config.yaml
num_hidden_layers: 11
hidden_size: 160
num_attention_heads: 2
num_key_value_heads: 2
head_dim: 64
intermediate_size: 640
vocab_size: 8192
hidden_act: "gelu"
norm: "rmsnorm"
norm_place: "pre"
norm_eps: 1e-05
positions: "rope"
rope_theta: 10000.0
rope_fraction: 1.0
qk_norm: false
attn_scale: 0.125
bias: "none"
tie_word_embeddings: false
parallel_block: false
init: "uniform"
init_std_qkv: 0.0332
init_std_o: 0.0
init_std_up: 0.0332
init_std_down: 0.0
optimizer: "soap_variant"
learning_rate: 0.00827
lr_mult_up: 1.13
beta1: 0.95
beta2: 0.95
lr_head: 0.00673
max_grad_norm: 0.5
warmup_steps: 200
schedule: "wsd"
decay_fraction: 0.374
decay_shape: "linear"
final_lr_fraction: 0.0
batch_tokens: 65536
max_seq_len: 384
doc_mask: true
z_loss: 1e-05
train_tokens: 188300000
max_steps: 2874
dataset: "wikipedia_en"
Each number is 128 + 32 x the weight over its row's rms, rounded and kept within 0 to 255. Layers, rows and columns count from 0. The size above them is the row's rms in percent of the matrix's.

# layer 5 MLP down (transposed), 640x160, rms 0.225, rows 592-611, columns 80-159
size [113 103 110 101  92  95 100 105  98  80 120  95  95  88 103 106 104 107 112 101]
[[112  90  79 120 115 112 142 152 171 132 136  75 149 130  79 197 114  94 124 117  83 126 121 144 155 157 151 106  81 126 144  82 159 138 103 134 153 108  99 120 130 139 103 107 106  78  85 123 115  99  82  67  88 120 144 141 137 149 139 152 109 159 139 118  55 129 132 126  94 160 186 144  79 140  72 178 148 130 134 208]
 [106 136 155 100  89 150 219 111 107  62 100 106  84 141 132  86 130 104 137 132 175 126 144 163 205  79 127 167 190 140 161 154  59  98  87 107 130 116 116 109  79 128 159  91 151 114 141  99 154 186  99 112 114  95 116 124  71 135  97 132 121 177 154 191 127 128 136 109 140 168 165 131  99 120 160 141 131 214 118 149]
 [178 125 174 110 102 175 135 163 181 139  99  83  48 129 169 104  85  83  72  95 147 187 220 107 160 135 113 128 133 137 121 124  77 145  98 108  89  87 156 179 114 106  99 148 150 169 118 132 115 121 119 155 199 123 172 179 117  62  94 119  86 134 126 143 121 154 142 166 108 150 169 144 152 113 116 114 108 170 159 132]
 [141 155 178 140  95 137 104 119 202 141 106 140  74 186  76 103 128 170 177 170 154  94 119 101  79 113  95  47 116  82 114 154  84  96 103  90 117 148 149  86 148 138 143 148 143 115 153 158  93 132 131 148 131 122 105 128 162  92 163 114  70 164 138 164 129 111 157 131 128  98  83 105 104  53 136 152 132 160 157 116]
 [108 148 121 102 147 140 189 153  59 119 102  79 117 117 228 135 181 164 145  98 156 144 189 152 145 157 205 110 135 165 115 134 108 142 146 115 156 168 149 115 112 115 130 109 189 149 134 123 200  98 103 193 120  99 144 181 127  99 139 152  86 105 141 113 138  70 136 178 129  37 140 121  71 129  81 119 109 151 138 146]
 [ 72 145  79 126 132 148 116  86  83  74 129 134 134  78 154 129 122 117  87 112 156 109 180 177 152 141 143 103 129  78 100 150 117  84 152 117 116 167 162  90 130 117 151 128 127 128 130 131  82 138  85 161 111 130  94 126 148 145  98 159 165 184 126 127  75 160 100 128 184 158   0 190 150 131 172 120 152 148 124 111]
 [ 99 115  95 123 163  86  42 162 110 162 104 149 167  86 116 100 135  77  64  86 131 186 127 134 116 136 104  77 100 118 106 121 101 144 195 118 136 132 197 164  81 133 123 130 128 103 155 123 159  74 140 166 119 160  74 124  97 119 170 131 139 189 163 107 124 134 117 140 120 155  75 140 159  96  95 207 113 116 139 106]
 [124 115 103 101 149 132 144 136 115 144  67 118  97 151  88 105  52  46  92 155 142 211 123 101  73 126  77 116 113 154 220 149  99 130 123 185 134 153  99 106 100 108 128 137 131 116 108 120 116 127  96 132 150  77  74 106 109 118 124 139 104 143 135 101 130 110 118 160 154  67  98 136 152 154 102 105 176  75 147 109]
 [115  39  82 135 141 176  85 161 130 142 170 112  66 147 145 142 143  88 139 131 131  68 197 147 163  92 136 122 132 150  55 161  74 126 148  82 112 210  99  99 101  90 151  91  82  87 106  84 102 120 146 111 109 140 149 130 130 186  86 113 113 114 122 119 158 151 147 116 166 185  57 130 154 122  91 117 160 143 115 119]
 [165  77  84 178  71 166 161 145 110 158 113 138  81  78 124  91 120  94 163 113 159 153 138 143 102 123 157 115  85  70  96 126 104  60 136 138 122 164 165  72 128 113  87 110 198  95  83 103 127 105 130 129 119 192  65 149 122 114 111 157 109 106 136  86 111 144 175 112 148 104 134 111  62  86  99 114 101 169 131 114]
 [211 145 141 160 139 140 163  75 125 130 101 127 140 163 109 135 125 107 156 111 146 117 118 152 132 155 103 116 153 198 139  88 118 122 172 148  92 182  61  95 166 140 134 149 137 123 149 125  77 100 102  60 133 138  73 120 141 141 130 142 104 154 112 109 151 159 142 131 131 197 112 109 129 167 159  97 137 176 190 138]
 [125  84 135 115 166 129 150 163 143  72 117 116 114 124  87 150 121 132 132  97  84 137 136 168 173 137 131  66 154 209 196 116 140 101 171 142 139 172 189 164  94 105 178 117 143 172 107 144 119 178 113  98  96  95 113 146 182 100 185 111 148 130 108 132 106  89  90 106 159 132 122 101 117 125 129 140 158 100 102 124]
 [161 178  85 149 104 171 150 109 162 165 121 115  90 196 195 106 118 126 142 110 169 193 121 113 151 104 120 139 138 115 120 105 125 144 142 131 117 139 158 144 121 134 156  77 191 100 120 114 125 140 136 145 102  86 176 212 144 148 160 160 117 149 104 198 115 100 113  90 216 154  56  92 106 188 182 112 159  92 130  95]
 [ 91  87 131 108 124 124 121  96 131  70  68  96 173 104 171 162 134 156 142 166 123 116 165 132  87 148  60 178  94 176  59 131 118 149 149 104 147 116 153 101 149 138 146 127 108 107 128 145 163 140  72 199 148 100 122  93 155  76  95 111  90 159  58  88  95 101 139 102 106 111 105 144 161 137  81  75 151 116 173 159]
 [199 116 116  80  59  99 142 175 119 127  74 113 104  80 180 136 144 146 132 114 122 198 140 119 133 103 126 158 181 176 101 146 169 126 141 139 152 172  77 128 100  58 113 101 109  79  68 133 141 136 132  95 122 103 109 170 140 100  99 129 151  86  95 124 137 106 128 111 173 144 122 107 149 145 167 116 120 160  61  84]
 [ 65 166 123  85  95 151 128 148  65  90 154 108 128 132 120 134 131 123 151  78 164 107  96 119 123 193 156 152 151 133 163  97  89 138 100 151 133 111 111 158 137 127 143 127 100 141 149 149 195 100 113 111 158 131  88 115 129 113 143 116 114 106 120  89  97 140 109 148  89 148 184 152 162 151 141  85 165 231 128 134]
 [131 120 147  95 124 152 141 157 225 144 117 148 133  76 202 151 135 132 113 152 123 149 111  93 113  70 138 172 138 168 104 144 103 143 166 151 102 147 183 120 157 114 136 121 131 156 153 151 107 153 152 118 128  88  80 145  38 115  97 123 126 124 128 117 227  86 131 154 105 110 140 150 113 175 134 109 126 104  85 166]
 [130 181 128 176 103 175  77 128  20 161 145 107 133 179 136 134  75 117 123 133 113 100 118 146 170 129 154 138 103 142 123 109 118  95 187  99  94  79 106  83 121 127 128  71 141  80 110 144 112 104 179 143 105 110  97 123 112 163 145  94  79  84 159  95 104 170  87 120 173 152 112 135  89 130 125 162 102 138 193 123]
 [137 101 159 103 160  86 134  94 157 136 123 179  81 121 163 109 162 162 108 158 110 163 150 125  96  95 180 147 139 140 147  96 164 107 132 125 139 164  75 161 187 147 126  97  97 204 128  99  83 143 130 125 120  97 132 122 139 146 122 128 107 102 126 167 155 137 118 182 129 138 131 183 191 161 136  92 146 109  67 160]
 [119 165 137 121 122 167 140 132 153 129 136 154 134 102 146 197 168 144 137 116 140 140 163 166 170 121 101 130 119 148 146 127  88 120 129 160 103  99 188 144 110 158 151 180 115 109 101  99 132 141  88 122 100 116  94 142 164 182 116 104 122  82 169 122 126 135 125  78 131 135 138 123 160 114 141  58  39 110 148 134]]
# layer 5 MLP up, 640x160, rms 0.256, rows 593-612, columns 80-159
size [101 103 101  96  89  98  96 103  90 111  98 104  96 104  88 101 100  99 104  99]
[[ 63 112 102 178  70 157 101 172 162 153 135 112 111 147 102 162 142 123 210 130 119 114 110 161 134 138 130  98  97  96 108 135 113  72 179  81 186 111 133 130 156 117 111  96 159 157  88 137 140  67 123 178  85 107 141 164 126 165 120 206  91 142 123 115 144 134 140 132 115 152 167  80  78 170 112 118 103 144 142 128]
 [ 48 154 101  99 147 132  76  66 184 113 137 120  83 172  81 193 122  98 144 148 180  99 141 116 181 137 111 135 106 125 115 133 129 161 154 142 183 174 140 139 136  70 128 162 140 143 132  98 176 119 131  88 148  83 116 148 128 104 164 150 118 170 129 174  83 130 178  77 147 162  75 126 156 130 139  75 132 123  81 170]
 [ 84 120 130 142 153  83 152  89  65  94  96  99 169 172 144 169 156  78 155 171 163 164 152 159 143 130 111 119 111  99 187 153  97 123 173 167 116  86 130 102  77  94 114 123 180 104 122 137 125  82 122 106 140  64  80 100 109 101  81 101 179  80 131 129 114 131 139 163 148 122 137 137  84 112 174  97 154 147 118 105]
 [115  86 149 169  92  80  89 115 126 174 150 144 102  13 150  95 143 149  99 151 171 110 111  60 212 124 116  70 120 123  85 143 120 146 125 162 136  86 158 175  92 109 150 145 163  92 133  96 130 115 156  82 164 225 186 136  86  90 136 100 152 108 114 139  94 123  92 108 150 152 109 102  93 158 138 126 124 115 120 144]
 [110 126 123  79 161 129 167 143 191 126 134 122 108  91 121 156 134 173 110 129 186  66 119  84 154 155 107 135 109 142 169  51 172 142  65 115 195  85 126 150 167 153 187 136 220 144 109 122 109  50 127 104 120 171 142 103  57 156 123 141 137 118 115 135 107 178 165 126 127 105 141 136  80  90 138 105 180  83 160 146]
 [143  81 133 159 102 149  97 112 127  83 129 167  89 145  84  79 192 132 145 109 168 118 121 162 179 147 169 133 125 185 114  84 109 193 138  74 158 118 118 102 114 127 112 143 149 127 102 151 114 111 159 164  99 160 120 129 134 122 172 127 128  70 126 179 142 124 143 124 165  81 156 144  79 112 113  97 143 136 145 130]
 [ 61  71 118  75 118 112  66 161 128  99 126 133 136 135 136 175 114 161  89 106 142 151 142 139 187 155 105  71 141 107 158 102 123  59 155 134 169 109 134 179 182 129 122 144 146 132 183 165 163 156 113 165 122 130 145 171  76 141 138  46 100  51 170 139 108 138 125 129 146 152 118 125 105  74 154 118  58 115 130 159]
 [121 193  99 165 194  80  90 156 122  65  65 172 158  98  70  70 142 147 148 135 165  96 120  57 156 152  73 150 165 110 138 120 137 114 129 157 146 158 111 133 149 132 162 178 117 122 101  79 106 121 102 144 121 117 139 123 128  94 116 155  56 129 136  66 119 174 130 153  93 125  93 138 130 130 107 171 171 123 125 140]
 [149  99 184 122 168 105 118 114 129 117 152  62 184 175 124 162 108 153  99  99  74  83 110 129 146 138 121 113 160 146 146 129 148 141 103 107 121  80 106  90 132 129 199 167  99 165 158 124  58 151 132 116  90 165 159 120 156 174 167  88 112 167 133 135 129 112 100 144 107 112 139 132 180 145 147 151 156  76 113 158]
 [ 81 165 142  90 160 126  84 130 121 100 161  70 193 152 159 157 155 125  96 125  76 123 131 153 136 114 160 131 154 101 107 147 133  70  97  71  95 165 193 153  79 150 146 100 166 137  81 106 105 122 102 170 150 162  90  98  90 119  93 139 153 109 178  95  84 113 102 177 182  74 183 120 134  95 114 103 121 104  75 102]
 [108 119 124 122  58 141 105 215 158 129 179 112 144  87 122 139 141 136 153 110 109 127 127 168 147 117  85 199 119 102 125 123 138 169 138 128  98 119 113 106 138 154 103 149 145 136 116 116 140  57 152 135  80 153 111 148 134 151 113 154 175 156 180 131  69 146  99 150 137 192 172 157 148 165 132  81 139 120 129 139]
 [ 94 106  95 110 146  77 114  62 141 109 124 121 138 117  98 131 120 107  98 114 153 196  99 131 128 185 156 102 113 151 133  93 171  54 132  79 118 132 112 206 128 145 113 151 111 100 129 155  91 175  97 135 101 109  88  96 127 179  78 153  80 128 190 115 157 176 108 128 157 178 173 131  66 168 101 145  96 182 177 123]
 [133 137  89 156 159 151 119 160 136 155 120 128  72 199  99 110 112  69 110 136  90 123  91 128 149 160 158  79 151 151 215 112 124  76 124 194 127 177 129 147  91 109 187  97 144 124  67  76 135 135 141 144 113 130 166 169  60 151 138 144 171 117 148 142 148 169 131 140 117 167 131  99  94  60 107 162 130 159 106  80]
 [135  77 144 181 128 148 127  98 185 149  82 194 145 137 166 158 157 125 104 134 124 156  98 162 113 113 145  74 176 116 141  98 135 126  96 138  96 135 175 141 124 156 149  81 105 163 158 119 157 101  84  60 173 114 152 113 130 203 138  90 145 127 137 114  93 132 174  85 103 116  77 101  83 104 154  99 153 145 142 192]
 [172 177 134  77 150 111 154 157  81 143  85 163 126 113 152 124 145 179 107 158 141  82 149 118 132 136 152 131 117  97 145 128 122 173  91 118 118  91 133 118 128 146 115 112 154 169 146 134  98 108 199  89 143  82 152 132 148 137 178 148 137 115 152  92  59  75 189 164 145 109 193 121 158  88  89 116 141  82 178 140]
 [150 137  90 156 116 177  82 118 111 124 112 191 166 143 106  83 110 102 152 153 145 131  87 170 105  93 126 108 118 137 171  96 124 191  89 149  96 158 112  98 147  89 152 139 132 174 184 123 136 120 181 153 158 161 148 115 165 109 133 184 173 124 168 143 196 134  79 110 116 185  96 162 168 126 108  95 102 113  89 106]
 [121 179 143 129 178 152 132 214 102  72 141 100 147 123 161 110 147 121 204 152 167 109  80 159 150 167 137  91  84 116  72 151  93 164 138 137  83 137  89 138 127 145 143 134  84 104 158 131 158  84 109 132 151 130  78  95 103 134 127  86  88 122 102  88 159 109 118 106 152 112 112 179 115 140  92 110  67 119 118 197]
 [137  58  90 158 116 120 115 132  97 175 133 134 129 114 148 147  93  83 113 174 127 184 132 130 125 163 161  99 131  99 163 113  92 168 169 136  99 133 110 172 104 164 200 178 106 134 132 141  61 102 118  96 148 141  67 150  55 116  80 103 152 150 117 101  30  95 109 146 115 132 130 111 142 165 132 132 104 101  90 134]
 [155  45 141 135 169 117 115 174 115 138 131  69 146 116 188 153 150 149 148  91 102  73 120  85  77 147 132 120 166  97 156 153 179 152  68  70 111 146 127 136 152 148 133  88 162 145  85 138 107 108 119 146 121 188 106 123 169  91 145 149 134 219  89 146  85 120  99 186 139 125 100 142 142 132  97 165 132 134  95 110]
 [118 104 119  97 154 107 153 163 128  94 125 139 106 101 153 182 119 107 162 153 157 172 124 157  81 140  95  74 102 126 173 131 143  99  54 181 108 137  94 108  96 138 119  98 120 104 130 176 137 142 122 152 170 126 127  95 137 141 162  44 181 118 134 153  85 110 124 141 152 123  72 110 130 139 160  71 145 136 116 140]]